Each number is 500 + 50 x the weight over its row's rms, rounded and kept within 0 to 999. Layers, rows and columns count from 0. Numbers have three digits each. The size before them is the row's rms in percent of the matrix's.

# layer 4 attention key, 768x768, rms 0.0388, rows 642-767, columns 576-623
090:530461504467530367533520544515501574481515490516446509458481601478507524446512540516447503491541483535455449504475453548481490498583550535513621
086:530436549508551470536566519406490478435585525570434469451555431539547549583397534523468569608511465447454573550511489609453534524462431461557498
089:538451596485492462436477484406446471527562443528480415533538528452472530475401537506500551495484509474434510540515513505516514453458492427526459
097:512481514536456499521509546347505496466477456453448495531544449456534558507519512471447419610566509471433448553516492447439490564571462537462507
099:395529435584516484461474466555545468496398565521539438531469556520482435559534483522596394465540439452516506509494510571525486517541533533467496
092:480413541538503417623486527497495467464486583531519473506504470514522581437522524483446519558572406461421428542534497504470465534501501570429546
102:459493555451466447451554540474539490499403556568436502540477604547553492522502587534521491385539489512434556515495488592464500471529488549475496
099:423507510596546522502525399503553484542525464515455493480467538541516536532415537429507572478372521505543500478551573542428506451554493466490568
108:471457444412577462423573532436567486499392506581491525480530467470509528579503484547570355438521551501460389513497559617596546528509523464526490
101:500476406484489443498492523419479535460440515437524574543446424503542472445549507517581370479522462456493491434503488516565488513509492533500408
111:485550512601494493606523465538496485576484477577442472473486563567451584485497552458501525529487427581595542531474524412480469431424483495483632
097:503442569522517547472566413601595415587481512525498512502512516473483437497553561460528473512488496473533477494503496423558506402503439454521472
112:480533588479568479452516588434514530445590456545452517431545513506539486496498440596437532572496527433452455535454507568459465457395571456489425
108:533536493517493533507490411559518460471547531412526500533509535536563597412436439451428502537472519535620518559488517496482505580487417584504536
118:479483540455522511435530504452534488522458498458513508576545495463580538498520505506501462526516573558445565429488503607547518530500508493532515
104:435505557559495566456441446453541509411503371516394435414548501526483584591399454529535544437536582435510456403446522508473475448548451418556532
103:528493535464485431462607652541481435456552536500466514483551481473595494420509536407483551435469480422519505456441540390533544531514440443528475
110:568499492443541424411495489407473501495474446497496415551507481539492490504479370650470493482512495501415490502459506566478496455456527457547497
121:476469560451504567457441590435542598404565382521553501426458432517489535491502361567502400460521517484489539487509527603464565538537524483527443
102:563576544556536439546490422543505492456559547460430441529519511447429533511529469476558520492468605457541560574459453487487480468576468524472532
131:433435543437525530500472601426533606452503415517488510488528411424606517553567434624511458453440507438473485426502464587505547481504492520491399
098:456576468596438476525515542552491556523445517511519496500479443538526452506419518441486483462475464524548500568578549497479512534515557407444494
097:580462477529531526451362519454505478553531475436533489534505526483484594517574535440521464562533464517582482497494493400460498466532533474466478
111:481571483589446512456604491516538513443474505518502484527513440443569457510468519476491528568524544575514495580413547447475577520559525497478470
095:539464570510448492513517446415501478496464548480592512485528549508458444548450472493547431611436449506508421502555515413523509559452541570429490
103:561553497533438502446511569485499578533529490496665508447501511548443520457440434558490419443564536417476459492533520499465479458558495509473556
100:584500465514456467505487445526475532526502601471570398423454462564467419581396472523580466548518489544531562476570549526516535499430577454533532
100:508469524465494511514526578422518565421487509557484474387604465521511561447428552449391485550488494473506509437518539510515519482560568460481506
101:508520574500449422515462557415496576487479447459460515557464514472594537526548531570499595489496490564497546366567466584526480433518453448534530
093:489551487557528470512589541505556495529464433543539405527509496488549458528456432514493485498590423523436504537471529517419467516507575470527529
100:450528560576518536552485477505422485479515453525472468541512541419495456443459476459452427635563504556486587532504554401503424648524550438520596
096:591549496473426480542472510611477441440460479442526452539461439573473500476444496564566470457497535426501430505538586527399550501526475490522519
100:557483529436445550538467580508421476492582553463531510446520479472536470467518495587551550426540519531479467534537450496502538534480518515454488
105:552487561534471444483478487508439473461514509527444507492537473558423488479534449534481535536504489372522564468499496553496576431381467463612510
097:435460455619548562526513473464506489523566448513513379462552446485477409449531471503535443508513527577426595522607568534490606456505552526594488
097:576482552557596483464524578485476510539516464503598482515524616512493525517397542472475490454520461426481577524575563413548559453567520498520510
098:462546497553579458460491524486419530535357523513434543502488482501540413556432510451455372485479409334536521413526453433554452451501507405481533
098:435513541550465591456475476534521421615440516589424450568492522462502478472528544599554443546464578534529458539478518496518416520516543505438487
101:454446433508459436478528572526501569521538506440462570453527425549553513386547370488442476442579473493390518494473463550422506586486553436489467
100:550499513572487584546502511511590490461411554528540412413476541519554416513482433521402537519514569543368423518499481470499363490461527500561407
101:552567474466349375527504417544504479490538500582566374475470491462560476534455585486488555536409465495421475563459508480515492442574524482542510
098:533508500545513583507387525514435574477498465424408536438479482555451477473506483365457504543486513526580437472580472526467501467536488489440516
098:489522548407492548524545499494426516559467559520450550518477532476495479473548472442434489547513448449446515514530524455420448563441553546422544
095:501529472470492436412495512543502483527520472503544430520546535438467490546476498515489496432502430529494585501510457561525454544462596499573453
099:506546561434440427431558451484536469563566433505483553457557542471412451439503443440469555420506458472445555485514479469449523485475500563580621
095:471412502613496469599494557500472475430484470603503463418498526469532463435444604528505548578534428438529457487520497604383411517416475505568558
099:546447518487493492563535471551452390479449523480484640481413561515529458426389471527535571487451405452558486487585507520406499414564458504545532
099:471463451476491449481549463504521540515417500395424561476414493517470419545444529492446530486453423490543508513454534487457569569512548502482428
103:574483528528468475481537512497436458519453529531453529500554563468484394458577458554467457530488483535512421507472521477693552525487504543475531
094:545530438506463449492531632492486532524496582424435483614530566535458499562535484499557602467527509515651531493533489465567499501582568448489525
107:568501430522498476543474422520511541541551528499478595451451511521511468447477481460500466512551479524532599577493558397535488545499514499518584
101:537500517476448528492582452612588448470547546496568557519475462488536423467548542428514542564423561435509560541484628430477476534538523497544532
097:478499449458428526488540542505517584581509504528616473562535642550549440570489467498550506482444468446443527444549596497509524497624525471475511
095:521586450472562453506491487500437438454441485516444500440471521434573486488481587534595449529590489432457398388477558414545514480345520569451558
101:432430535614498475513581492544476458449501464579519445488435462541511488487473528396459541555446549470539549587532518371483572530462559402431522
101:491495499464501520495435417478498452494510566404374496570445386511464494545578524490525478543427504512556606514553571530468555477573496347544505
101:548456511461415526548495492567505522486492454513450475487520469445468422474385510537480566532445505463539520573525504575434454523514541485420519
099:520437503478522500488583613489549465453477483483525469428587502533549553486547460503458516422533470497506503442468538557508498479469553407444577
098:459501503498496518483412465437444494422457426540511419549587479464503530443539427482505385487477541568488566543474562554465366447575547483515430
098:483620527386501545533489489563485458446568431538581496544473493518512513502614398483515487522428479432467435442522490516444523535518418492477569
105:507454527537505545514536572465464501502475529542559592471486497501534546466458501520634464526634586472482487498492496415432424452481391512454556
100:528496501425428525528425580560475617558507496502473502484507529521530487537469481562516464484541521502462567455480458552467510487484503507444442
098:487501544606610496494415535453529457437560445552461520455539500534426461588503506548525571514516549506501501620465505471486470492466497459503494
100:505463415547468437519522421570477526455351542503511513563549481521539472554450549588495485483428478391372371518534476523470558491518561506544518
100:450494465601581474396504466498399556458504484457476437488477488480516501534596457565462494563556495522460509483529408581395436623444570452538492
100:454491543469582516480517507510560451475584467505515557488459537446496442610470521543546544549524532519394501492516523402484437443521560614554493
106:557616532438496479550581525505468537586405514465499475472481406545491493504556502491565549496540508511519506486517455531416498473440480529529460
099:482459596516474416599530511427544430438554526570459560564510618452562466516457503469471545419477480457502480442555495398529472546506528501513553
101:507485553457460520465529447389471448520519571523575517536449533529553490466508527460431471553456481485490448434507496439572451507453482394516541
097:446484499548490518422457465500551574455443519422466479544577560570482497429566424572541424589440446416501533481470490514494479528517516512494568
101:465455509550423468483519465486613521520495421519517561461513455521511488532477465478497451509514506574589532468409470436464424500517547436452517
101:532506419490517505415492507506557452452485540490553590548409590453461518529584443462506564527499507516447543503491437432519429564383583532489514
098:482577453482491388514505536471492499480468553476505505526430514460612500450441488525503471502457527525489442489519437447469478486443485507492458
100:509536447411481571464471412439424478469470420416515491610541509496446508538592538457505526462497511499488420476494405472401521437500467555452406
095:448446513489442610491566472602446464441545486546520526492499419509425531479518526572501497498408423423479481549514555451531435437618456541506412
098:526533404483477482494530523508470436429542485487439458539499450505529402532551518531355528488606532426506519550622431509451490432576589543509559
099:390516565559565353491491560457478516395524512362478432553490489465488598598523434493429542474487460421464455477488536594515535520532488506628540
098:495463553448555471440545494509478473525610505505558474415505491583574479483510558467477500413476499510453488489528483462532419533482502453493519
097:601559487565441539510450573458481539493446449490489587476451536463453450514529472578567538552569409474523473513476477479526514486569461443494542
098:477541543477470557511504416480492503456443502367518500474549536446415402510482513571528479569519371577466422417493449463517444535462534517547527
099:407541478573507544549520645492446503493557518449551466499400583476493531589533419533489466448517528506468568486584546531416473495590494464460547
099:495523548509511496412533372444535360426506445490436568471469463603533495499499496579474560450560491506499475399415451499574365552450475586500493
099:458520566458411419500522458635501490507360509477477523530465449540564488515485482463564488537511476468560444480487469473549439549442562454525485
095:504493466555436498479541432524555418429486407499569487489547513511414521498506482450492517461472503481509449546526455460550486525529567464518481
097:565528456524536467482517520387407413456525390488460559476411497524507621449498417568486519486525444442509457586417525481465511479394548495437524
098:487498585569468507635558505519476440535572444488555463442542489557464521534474462547525580503419473362541373585467506466504497451511443509418446
099:545494551435573470593445520457508565495507499576557502600472554479463546480480534561446499561530397499433493476453603549477528533520528496436478
099:558488481502500513506507446589492470509503510533517432592469455466518432485457604396615549521557469515491468444522397523439484506417445541588444
097:464571543539462497576478481437589590453490513477507468534523522493557506552462494497510650507484448573536457555460493435445571528538488441420565
102:636540532477495520473500475452444545479472527438533547518424563518472518508536558542544595474564596608512515516480426527519447502360516483415475
096:487532431613485471500456485524569513530458522471502546515471550501504645511573417517589470455439502462546568463489472557451509453539502554451490
095:499528467549512540491472492472494460504514442528504515520404441401509491448506566623519418577416577442457468502475433461539511536486453491448535
096:590543410485469459545613603510444454457516507621550483433462573586480485486455497494499375466518535422436542551487482528549469476439465484495550
097:550472545486571459478460464545505527423600465490506475454467439550512522544469610447530514518544485483542516472529507569369553489459504500492424
098:489528505487562550553401614533515570419513543490490512583505556529546394433519529479484493521619454428518540465438515467534505480498514564443531
101:473513532478498474428480602582572534443504556520455484470461454504533466548501536564525494406515461508556435529469461559462481575512520489478526
098:527499544578480517435555432444604462453551479520559415501533460597502476603538522489611377455396541480514486551566526517520483497469600481416485
099:418425511500488408543483511433498537467500514373465552506408518538425509535467524477467460449446510363395478538538485584508462408522556445473434
096:427475530427516587429516548548495519526458447463434485617417380455504486532465425480493462535508534518410501506499466515419517444526579507437609
112:512531507517471477392468469510556565436472469541503422548441521563437467463365529613507413437518530501488547486611472559540457496460587492546533
099:496457532541463496398490499535561428566537520492491489519567578483575482543377549563408516434496584472536483540542511401480453508566446389501513
099:509469436504458448498540484484453453538553505502538479477493533518518537532470528479563462613442420426529641542533525427488534463416523461560502
099:482390639497572464405505525474496519539558488509544531473606439446472526532477560429544611466571538573509438607483555496517565438527422544477422
098:481442455526464507478505462568528476480502507427521515473517419530539482525535543654478491479479495614484529514474420540528460443561529569482507
094:430591459560509443419428488524561581543435408543493478419503569470452523530467593485582489464481455453532497555480512491490483450502487521563513
098:499520469424454535531409521547551426474528531554459496529490366451482476448563532506454568479467520462517529592524425556397495470445529464402432
099:491476418468422562550508567449472430536397531492485550614567407480468538425409408532542451480514518525521568540537595579482529475510598493501559
100:500426572534492460440498468534561515502550504609404501534489571462507495604527497547500530524521394482512531558472491528391527471553541453474433
101:495416493454562562403440529548395524493513518494611431517432523529455577587450523462544547514508490644498488463492418504499526544464540444494474
096:532441463514393470531465480575555413493580515392467507449524536608569435510467537422564524506465517486524561449505517454451463407482476499435517
094:530584582605539516442438439481427455564530501418470512470500449441491425558498512473485553625505487428445569428513432441385385538487525488499558
104:509459519449449389602540498489497543512449624464487526447516439438512536491497559474522504469523517584578499482496492446519505420495545443519494
103:551512513540480436524415484575492447422553585450616540399436472423461483570510489572485545502567540462524613526441440487539468515482451523495538
095:535494577495506453524446496439530563582538512442510442566524413521488595520444624532501592584453573547506507510482538478517468501497477468509539
096:420511508503549441616543542526598554519578500552511642407465509591451433564473442479525494568491485511477546387433510447505444506521453519411534
099:470581501473548547470587477471462522503540481515515447587552466521521385529448429517516497469453419522450463473442615488586610482437466487511529
101:531509591460481480448388534394530500401425500520503532425460408461531543497431433497522463503448438511592487436572531493445539537467487518583547
105:475490502481411548530489430535541492572568565494446552575479573591547517470530563459505560548558505479526497418528477438545486538516486504493495
101:523505483591559529542521519479528515530479506528468500539540510460500500569481470494442566461503460479591450525511532527559527562554390548508622
101:504476497510547507588458521467512408410517583521416492590428479454526474457392474532548557441501484503476531500490549466521591526462415499558446
102:519434547549438528518567572478541485435499447435537490490524466456465513477503461558469449565405499556513480504581522537525540484428453490473465
102:494572577475523410458563564379463549528583462464495461526584458524531481461440554492533475469494496448449520395472546536469547486562534503478538
097:483431514485428435530509624522512546370473495542517435452511506534457362463442557514524514532485503497468486510548454520532515443553518498470518
098:447510503438635528517624562452528513458478540421560474457547476373466463482525461547426415490484462497435514499484517515547541496503493458463490
097:514547560482489484599463465484487486487538369424444583423471406413583433507509469481511471451486539573593606446414485406461512545414467494461440
099:464418549476544495582491513469482559481660515525525483423479557544453468583453421521540549547428486533542515522562469478536512466438563438497487
# layer 4 attention query, 768x768, rms 0.0392, rows 643-767, columns 576-623
097:593418493494407482472532626514453557617443427494471481574592464549477439517476450385438457497476564462583481532470456469569525374502513453566443
103:549506438596484539617521463490565526482573438525539426563417505384507519405467506505472507563504564479484512569448497486476508566593561536475575
102:471497525534455439537452432545509598486447510531536514535457521512606494429559510493540466566479454588519481541498504509457583558537528507511550
102:490395520442453462580496538468472483487477500539571557417529553525517545555509427521506450487495454519474458454462560527575490493473411492465458
103:513476488508547443524451509536408459443447569528495548502481514474513530504560470494488470409534497426457652438549510506539478570557586494402508
111:528450518396639498439561506496455474472480486624584506505522520573505488522319462494555595489477557468505582549464616660539413527510434473486375
116:484495472489620515391508596522494488545413487443430513515468393482484469511537479529510555433543570584515501481485525496513586447397511518470522
111:497514506535530549566507399521465539393516472557590487444534522548440512419512534588482551478488565552467486612476540538468522498531544420585507
120:462471491507430468505440474414460552474506474542495549465443482478509539398506511584528452524505471538584529415444538497634495558529555484389481
102:495466485555584506502623629587453458488444485503493449498517509554500495579434399421526559417511494525530545514580537573493468449444475557535445
106:489450590508514544455464439526593450532557467472498427425503537468491602555558543414506598413507540490470483524564450480413530451484453539481535
117:495505540516479550459437496487530607483447500526559535517474494472570448550501488552509422552497512549542514582482467538458505531489511494475522
109:491506528431463522513491558496485479496450531506490621531475506545511501504532504481517519545417484523597574595521481479547366515567518519461429
110:449529497419544519428576502430396468513390507519563448398482533553473465499457438598553479510461552629511574449569548480482501516436502426489517
107:590540521561476466501523490596476567405440523535535428526546525440476462605535581439415499497564539476458492478491440454541606526516526493503511
107:530487426419509498440585474411562485463505537467509483455562448486458548523491547457451621441550527454523527565501565558528566512520483459496507
103:469450515517548580441466500491502511320526432551618507516516519484534536537539511601441517478477397493505490478369551584525494510418467491425467
108:561507511448534520502522467475480502466527421502464472473561493439520503496465484620619461567466447659439580504444591485471491505384479528515516
097:618422513557472513472463483420526686485446461490489465509445468456488467510580479437572578405470477497395469557520537479463528477547410463487489
104:491480434560558500414490499505446585580509487604557395495496577544482581536524548526600549432527484538464481589415559515418508469409420441552426
100:459427476544529501611571449516421505450550436560562556491466514544501539509448420572514468476505465553497569522515549382540530544568534493506503
096:526470492454490438572475453510483492511543471598524450566557549543504591483433490553418589617444520504495635421444456475433551469514544542455506
100:461435523497482506453518488475470596510580508565465411558543519580538534472518547527495510483458435579548510494530398677480508517473508462507546
102:427433492429517438578521507514549501521459493516461449464502493443509498471514532491507424506447455478489545509524488543441574441556433497499518
107:526459513485444474483514523496499573511460548481526510430414385473656438497544445526440469528509484463595561559597511471498501563425546489454522
098:462508457487527485476644596549466485485461489552545613413488461546503421488544510487491455437523478563559520477458540458505430473381536437421498
102:540492480449508548541479539481551496452518515484559514522567588511526622424520475501448514473467574539498442453629549514502462483478506425531495
101:444553572457512503463517508479483425516416507476461453554492510554420519504499602571516485510434489509455498398569569541560513646468507499474541
095:449518436507606500408427538495539492498529518495368452503541462507531522498484478589562413461504515502564481492583498547533477507502449539482578
098:533445470461497491539470503514501513529450545504554512540541452484549475503483424433503483581471521423423549410526516414411491484495410461417460
102:503471495474514427482469457408483481470475516545526622498421589548425483576486509467520491578530520510551468550514526498482514452561483435449433
101:542486514506533482482508497569570547536452495456488540433390523496574516472524540449423476439507440602438554559507600511522537537474557514517462
101:467487527526508465523521550553488519457480476522477588546440509476518563549518486490481446493533476472503452491561506507433489491532475478524452
100:586492482529418499539467578526494435564526562536517441492561455488467486463493448605423430526534522543488483430537554521463470563470538509470372
100:436557540456500468445506500549399515465585517537526533494566523594577512567586464575507450466491507485493537488554463475438437426493433471481549
098:473584524457463487509512518531464584496421564460438586481520455547558514530508494468517468589503495475479416489532587476506541471436494418503521
095:501385471530567413441538532542494446544469459562487466539502514425571515534469452441538533507341563513449442480604484490491490474526437478479380
100:522476517461558415525491520408495536470516503492543576556553560499482491424515487473513540409507464506609514558436449513452400497483575454426437
097:423457399459451430437519503558528439567474499587453437512493507448615478530464459532547476536524464486481561476541499525491516527498511478425543
106:490501564467454534506526446502480463449552497523534476428531516546478534612512482467471501619511508569528478622450493481423525495439366466441499
096:387476400570491503554431540507571484517482445571584563564476534490514406496542659454575474506552455513514412587497537488557602545468438523557387
098:465400491520456538558442563523507589491548469569503515469482561513557517461584486605445574421518453570495493461511438549442441629616490468566548
095:388516507532473499455479464490541520545523503451491513553547476498488501546548560587393420534474505503462632479462426537515494516519563386405559
099:519505506492534557494481557535503479552475509575506538503484589464485470461527484431347588570539458491485406568395398409457437475443519571423387
099:516560538499489485595401538545606516475556493568541421463506506462583440423496455528461494519438430579545500416367584433511551514480513592506434
099:475456501495581604461532466464485499443434534458486538526466565435480564471556512501442518476577467482510483523552469500557551440523513496506493
102:496453513510468575541480527434494430488434593444546517547582565518452576518472508435441577350439509524469497498565541483374505512509429487514541
102:556528476553504472519492451561583443555421573479453442533523522517475472565511490481468453553533521599488518583571605550498457585436511486550320
094:451507437468451491517526515481471494510482538559480510460425582515483505501523480460466484476508466474535478455506433509538440468540565514632486
101:498514514462547471416437552545529449532544521562485560514564486534508487481403516528464406545456455441566473544536432484447529493456434432445544
101:462494435393497475532508524555439499582591485566483509458536560496371502573451516458490511536547481572449484536479474528425540541507517539464464
099:469517473478416473574459525533516526589515551556550511530526502444574471462591564598457484503481459526567441494568491517498543464539509594580542
095:460468472523542506546596495495507505487577486513560433481448528534435439559499438450458515470446447558421489516406442488431539520465568432544453
098:568454476469531576507562526538459449563497479559501568454550533456416560551521441511558510526569498444519466468482485594494571499464451554524473
101:543475564543488513562531510611409431521471365513554425411479506412390478490530461494455581562549467529574521514451502559389481480560493507530517
104:480509483481441487405531601525447466510476459501484472548543457670444529591556521503651444501497536482499552429461513539561456495479441475481536
099:565500379484486552538604601470500512561418574440412542605531498424463545491558516484574517501498450589490482444565488494644477609503606475450430
104:433440482599507490507568440475512428518481498432580517439435494426507467534445439487531485464558503458465515475469529554460511479536562435462470
099:400416479440476513493574517480463458624537420541479386546523528519497512430489444538512475542529542514524559519530583493482537401480529465475495
097:545562454531476459481449465415440504467588478503473439488572475423538511467586549549596485505500443547554569606474525506533564464465500522584580
097:514487484509439493560462524488558569484526428491513618521420547444511533595489447477532526485414436512499573468477415518518450547533472568566514
098:450532596492497474465557540414417458570489567542504424483517474532591534538520478542400481489488623550583460321476433492442491472468430439459534
100:647498439443458387388497438469377391427451467513460475471469363479440448504448469464495458508535497467537512582502558577496476514647489543599481
096:485473481491481569445592478467465513580432467575515499514538535486468444566453487556502473598461513557577430543541536523504494529533586464534396
102:522435455433416440433420527466530494510582552444431488582618520466479492496502493569422492498471547575432520523401519544483465506474464463536499
097:501549488527537507502437502553449452552588619468522566518452524529559508536533536497486471433492407498523403471536442450501579447505558514444512
098:472495464468552525462427450487523490515455494435535376518514416471499496549431478475500491501544513530535495509517505500461486501503431532545434
099:538561512496462507508541520440484501490517507443505419541516459484481542455498581469579510480455522506464465440436493574475542498558555599468526
099:482551468522465435545574453561462471513524511492455467487464500419462484570491565511494488529450545588449462476476518474591478570477470493503456
096:518497484497424545495553551516447523482485462436536504540438533507506462497427422513523436469504532539520554442571523461510495498459405460496493
099:493605460546539472346487543564486527494489430578633487441520528470605486530406470571511428465496556456600437537482552449493449598570495425522398
099:535441462375585485440504537422621570476545425484507494540503522541509481430382389574561458490427517518561518539542589512569459403478503451560516
097:521573540575408576442506378499495506418576515519524559470556489582429482523458565519480434541556455412595515565492429555522541509597417475547573
095:563473497457432483573435538483475631532443494444453527508552538499470549536553588400484392540533500576482527511447494518464466560450444573519425
103:477550556484556493501493515477519496495546543419469501518531471539518550453511494492471536444509475544487526375518457437502448511494505450483562
100:421524550583505444555520380509503579438436479564468495514446412482457424540474560509541443483476501496522507527644512525432442458447493509597528
104:439449591459526528547515535519483450542571535500538421390552423449439473441507468491465507400506511420408466492530457576458545515489616561488499
097:537544558546557492360448526391525528501478522480504563419498565418585459511560447472513392543543559564635527489548481550512424473461423574481400
099:538460522493502481445441406498424570509380517477464458553431514441543538479511540453525499538510526530509542464503499474549493518463414428541488
098:567538450499507556546456429438453544483603474471560543484587493437534488418535608599366493500494495438512507477448500535435539572558466544597511
105:556557414486598486534472417521509504510434487484458457485453467453435484517413482512425493425457425527530509502467617562526466463427438499480620
095:520544452468508485432570516457484529417509410522614476462466511395583493491462586384484437475475417616500448461592436551604528566455514421511518
101:461485498553484458545502488568482410438551509433606451552508582445513572427412452568540580515513511484513469544481533446529577456524452558564491
095:450500600453475464495462532485586587450439403546493445493546523570498606561470537516507591476418539532495467502530621468469620527506465425504411
096:487417494347505470540483461399451524559496550493482507509550494541440506503522376436494547478518491591499600476565466469407528506429483486495438
101:583471556482454514535509492426474490491500513524582498484575532549493586495536512536481512437438503542560531508429462540583470531512499541508448
101:479562500529456574449540487530520459513513541498503488416543459608508435441592511558538471476503486501514512431434504433596517476528563562485447
099:463507464473504472590424497475489609492463572496456406429459506537561564514545497465517528505477485487497466532432466588494547477478409516568517
099:496532511530451415536559539469534578535564527544526574483400530481595491493528518481548420410413496512545547453519481436474458540590526539554585
099:428460467503493414532508482478488472505453542498478556482499498453493503454455462402494479579475468502528443504513532419476500501565473381479494
102:487496517462521433446585488492542470489457629526576523515561521398536560434566560581608448535490475499466398431449521567494488468485396574445483
099:485506536428507408434570514487495584444554445371496496465491454585556385517482478476507609466495552482535545537570560431427546516520436582497506
100:554517485443569509548455532590449430480565524536458365449507430566545546484539507368452496534486547480448481579474546516456524531396453452518535
101:527492475545529423438547668425513521434580429455521463476502461527533519425455470524507446436452530510535507561531539672423511452453516448550517
106:493470607488481606581469587549519499507480477545448538524562536517490409446404565554443519449420546474491411472558478565462472487496556498523660
098:580454452366503447536513612504498435516460499586470579543562579526502538523540494527549474390437495519524454477521516457410448457499457611513419
099:452526415581496524452608552502469506492487512522571496591465467506517449481471457528462557503525533506476471469464516571437490523462543426475481
094:576469453483499494612431551476412453454509475458471468477570503445529462543612462510513617533546545450456525629534465502492589402527458529580435
103:538515508463522457479433486502542470414550470503533478464531584471557580582423488487454480530509586457470491454526459510438504434434499553509464
104:502454461525592525487485485508497364483470514575475530531489477446466435531462507595506473572429449522487391497463471646543551534536399417532504
102:457525511461442543491484399446467527472485448543510503449570433600514486445506550439493480506439488461592470582493556528508549452460497465515467
098:538526506486490438563474578489538496535504620519520571611416511518508509476507541364403429549515429591499552452546522550554449529529524439548502
101:451513544487524458407466465520536495532504480491507502428467574640551482468411487591467503457544503447577505452566586617415508507520526466527521
096:501555567437434509439518459474583409402460445531525570579531446430523508583519537518394512514406508486476540544454498572492482578426374512570513
099:484564527520449450453470471476517452503494612527560479575415530503494474500457489456480555476512555530465452571552472481455502528507505618531386
102:448432390477508502516511459521448450517483459508450584496435501514389500506567500497488570481527514569498516537473566525569515586488420559443544
102:486587438512525452515541531437537455461414491443435581407489497500612523429481565499411507467433539549639511519467534436397534470556480438433486
101:586488394529516491522490553521474453543523424453411510550443533541575492515500517496493490446534467556489514461500476550531560472435532477513584
099:550492617475481503575519512509578440521411528494421501496524471497505535601565482496486422507539548528399499510491490548474500471502595470444637
097:460439505465531468492479607403502604505473504488554429467560509490526474472447454549537551509444536453415504480465430528350505469390483468486514
102:457575487592474556446488499545504505567465457328511497454500520470528397452449540543485580536623464497587541484460497519493514454514472518491474
103:373519493480537399477544550469539545544519502526549467582472425451477528493536430496558542599410545512577459492502487468425460517549524464491439
100:474519556520529490580500519446487500478523520577525461536494452566511464483471457475489465447436533546525464471399579528594510455459521550495522
102:439450528576446534454511545522602596524575491519529402412552572525415417540508540549485572490539507471526530487466518529461551519563498436431541
102:503533444579544514566523529469466492435590553549440545558569615445452368520582457434481498494525561495585505447457547406436532523469472470425452
104:449539533456500474549503600513516473529420612525536410485467419451539548510648440440515522520476407582489515523567575453414533572552481534508505
104:493437474473523572499569529520425503416557417518448547366509507550486501511561435450481550543461502477458535491461348442541487560537419470543501
099:568553486507447496486439489448493424415408473490537515410456424481461540561561455427558442558501492440515502436500469480485469514486394454580593
103:567556406561500447447503495479479588538455532503581475486478567456509441488486588513491565536506521547556517412450541441453450517510535502522520
100:559510478473455501549483499433452495509437472483417428572418563497557428564511468391576568483569510404504557454459435520400489454462501527573503
095:509574577534506552497546530494507546550530490543495495461502495481444434502535459411542544472462480431446500480567537561501536386467487495526464
099:486520472512541434539556468423474546571492533486480540424517474462566523568433455456483579424403361602431489486488429597540508487549511444586535
102:528558533486385459466540622508503482474495483452459503565438534520579472534555525495471569536546559537508480504534512503498565541472531503580555
098:496495474528525501480512485421540458505426488614530514478504448510477524448534512499500477480388548436505481469542533523555535471524556510367426
099:514566475491467486544502506436441556523504474519549580443434466428454501508582484500548538403506509534423533424493553456566480574465479475471501
# layer 4 attention value, 768x768, rms 0.0396, rows 640-655, columns 576-623
103:479383483554513586425417549469482550539445526460498505433455580509526455594524536501497440486555523527571528557513551524539458575438525546585452
100:515458494501559490427488635504461522386472565486598504471542572531502462433494530426496508439440470534510545441520470414498485511467587514540488
099:445518554549507454500518511466528476514482518609492440514469484544496641550558495558471537452486535451381565492501507650475540452506510533560499
096:574580499518639452454490505626513523457464504475511439456576440446381441487488467507491509520572372524400563468550467436469456581461488527506442
098:533484550593481490486468501492549420535516415506430474467446546461615562452488556448479505513554465477577459478529414509506472532477488533471501
101:511507522374457527482541504493516556520503491479494476539474474511471482444439393516541500494577459408497548516514543487554399551531537485413536
098:468524513430433480464428488429513533500508515573529446399536515575565479412535498416509400511498574524524478579599457494488548495403431513468501
103:567472577462496536533490488500475480537443656541536495385516448450439484452476475528555470519502492521501426559610444522432459472520446484499501
102:549476522507539514406556504458526483529556525533555527476450481515488502462429549476546655472534523479519443530495483449557489515439529505516509
102:535441539564464456492478592577488490487492461485465519483449491553472514398546521581631416566466482591462434498530500533400488529528540480575508
101:505495553475584489461432485447559410560559591512468424526484503550433470575474547429403525546565493479541563433495479390519483551474346493602478
099:534571447466538533556545514498472516545442391543496530494436471459459504495519498585492536529556504524502516522442444568502544497560489507499444
101:479414443489391444499512476511494535508509428493440404431482533516498455521439564494410503487477469496452468477573556558458524468558569505501548
097:531501477517513444564496416542471453502519581536539537483611544497510515449523557437535514513392437491521471502504481515474530507563493470456457
101:602606549464558488453550519530532537568548464543480480499501439573566526478561469464498586496531571442492473513465535502518420460475492558509446
097:418443445537535454580504529524515510499506539519498527520526486386526400525431478503489552559533522500374464476410479441507609559623553465401467
# layer 4 attention output (transposed), 768x768, rms 0.0591, rows 640-654, columns 576-623
099:573425473463454514501442470501392530493403592540561467500491583553611470490482436471430428526519533585522497563566512551552541475498519489541486
102:513418571479447477434507568566447532545380539501519430463456485528525506476533573484542542513452514431503520413455487437453490487528519478548539
099:505442528474506453484436541473500510528498573533548483535502435543444487607601579435553524486495536524444582490518510523461503607440550512548411
097:471505474506577483574533469536534546489445599498479473445541470495540420497454516572575454539473518497430579556524580569507451512469478556435525
099:427532419572511553522503525571481519450468389464531489558447519555627594504537527438595378496471516444562478454571530514468586541421538487475486
101:566479527387381537483567541534500510557518490531537534493492541502534521434501532575552498577550448456572533545520527417514509446511552608495542
098:479612433445468509445455603455514532497498461486584524444560519522590516482527399507480475514523456499450529512512534466552460545490530482472483
105:558461531480456613493498521481513497532513551519490390447519456490473395488465478487539538526470540481512492537530545496584549476498430421550525
100:536508439491516508344516518493550483481608539536492546516491459482454515506467556505526612537548552447557487569452496570507490574544525447586524
101:496515546548495507552521472481543542440452461451537556534459506566457520566487453532676459440515513534447502449522465470476519438469494549521421
102:548559523499595464555451530498501431539478570498527492489552497536485553491531450468500509524509567515500485564606486441515579488443456503484509
102:419525531483498525512434469440452505491434466570599592467530533524474487490550430515511498482540498444453456453557490514487491466540499476496435
099:492415509523370446600503468481544505431423491447514445521421525530500531490509529553488438466457428557555439429563483387442516550492482556529482
103:535524587431499489497539492558569486516501494520568504440524476441474501509523549435532382452518561523472500529599438532437477545492432457487518
103:581515560590551476517560520520480460482528462514519400462537488540560444429486527475540473542523489450503521491450570495552475505562484550493406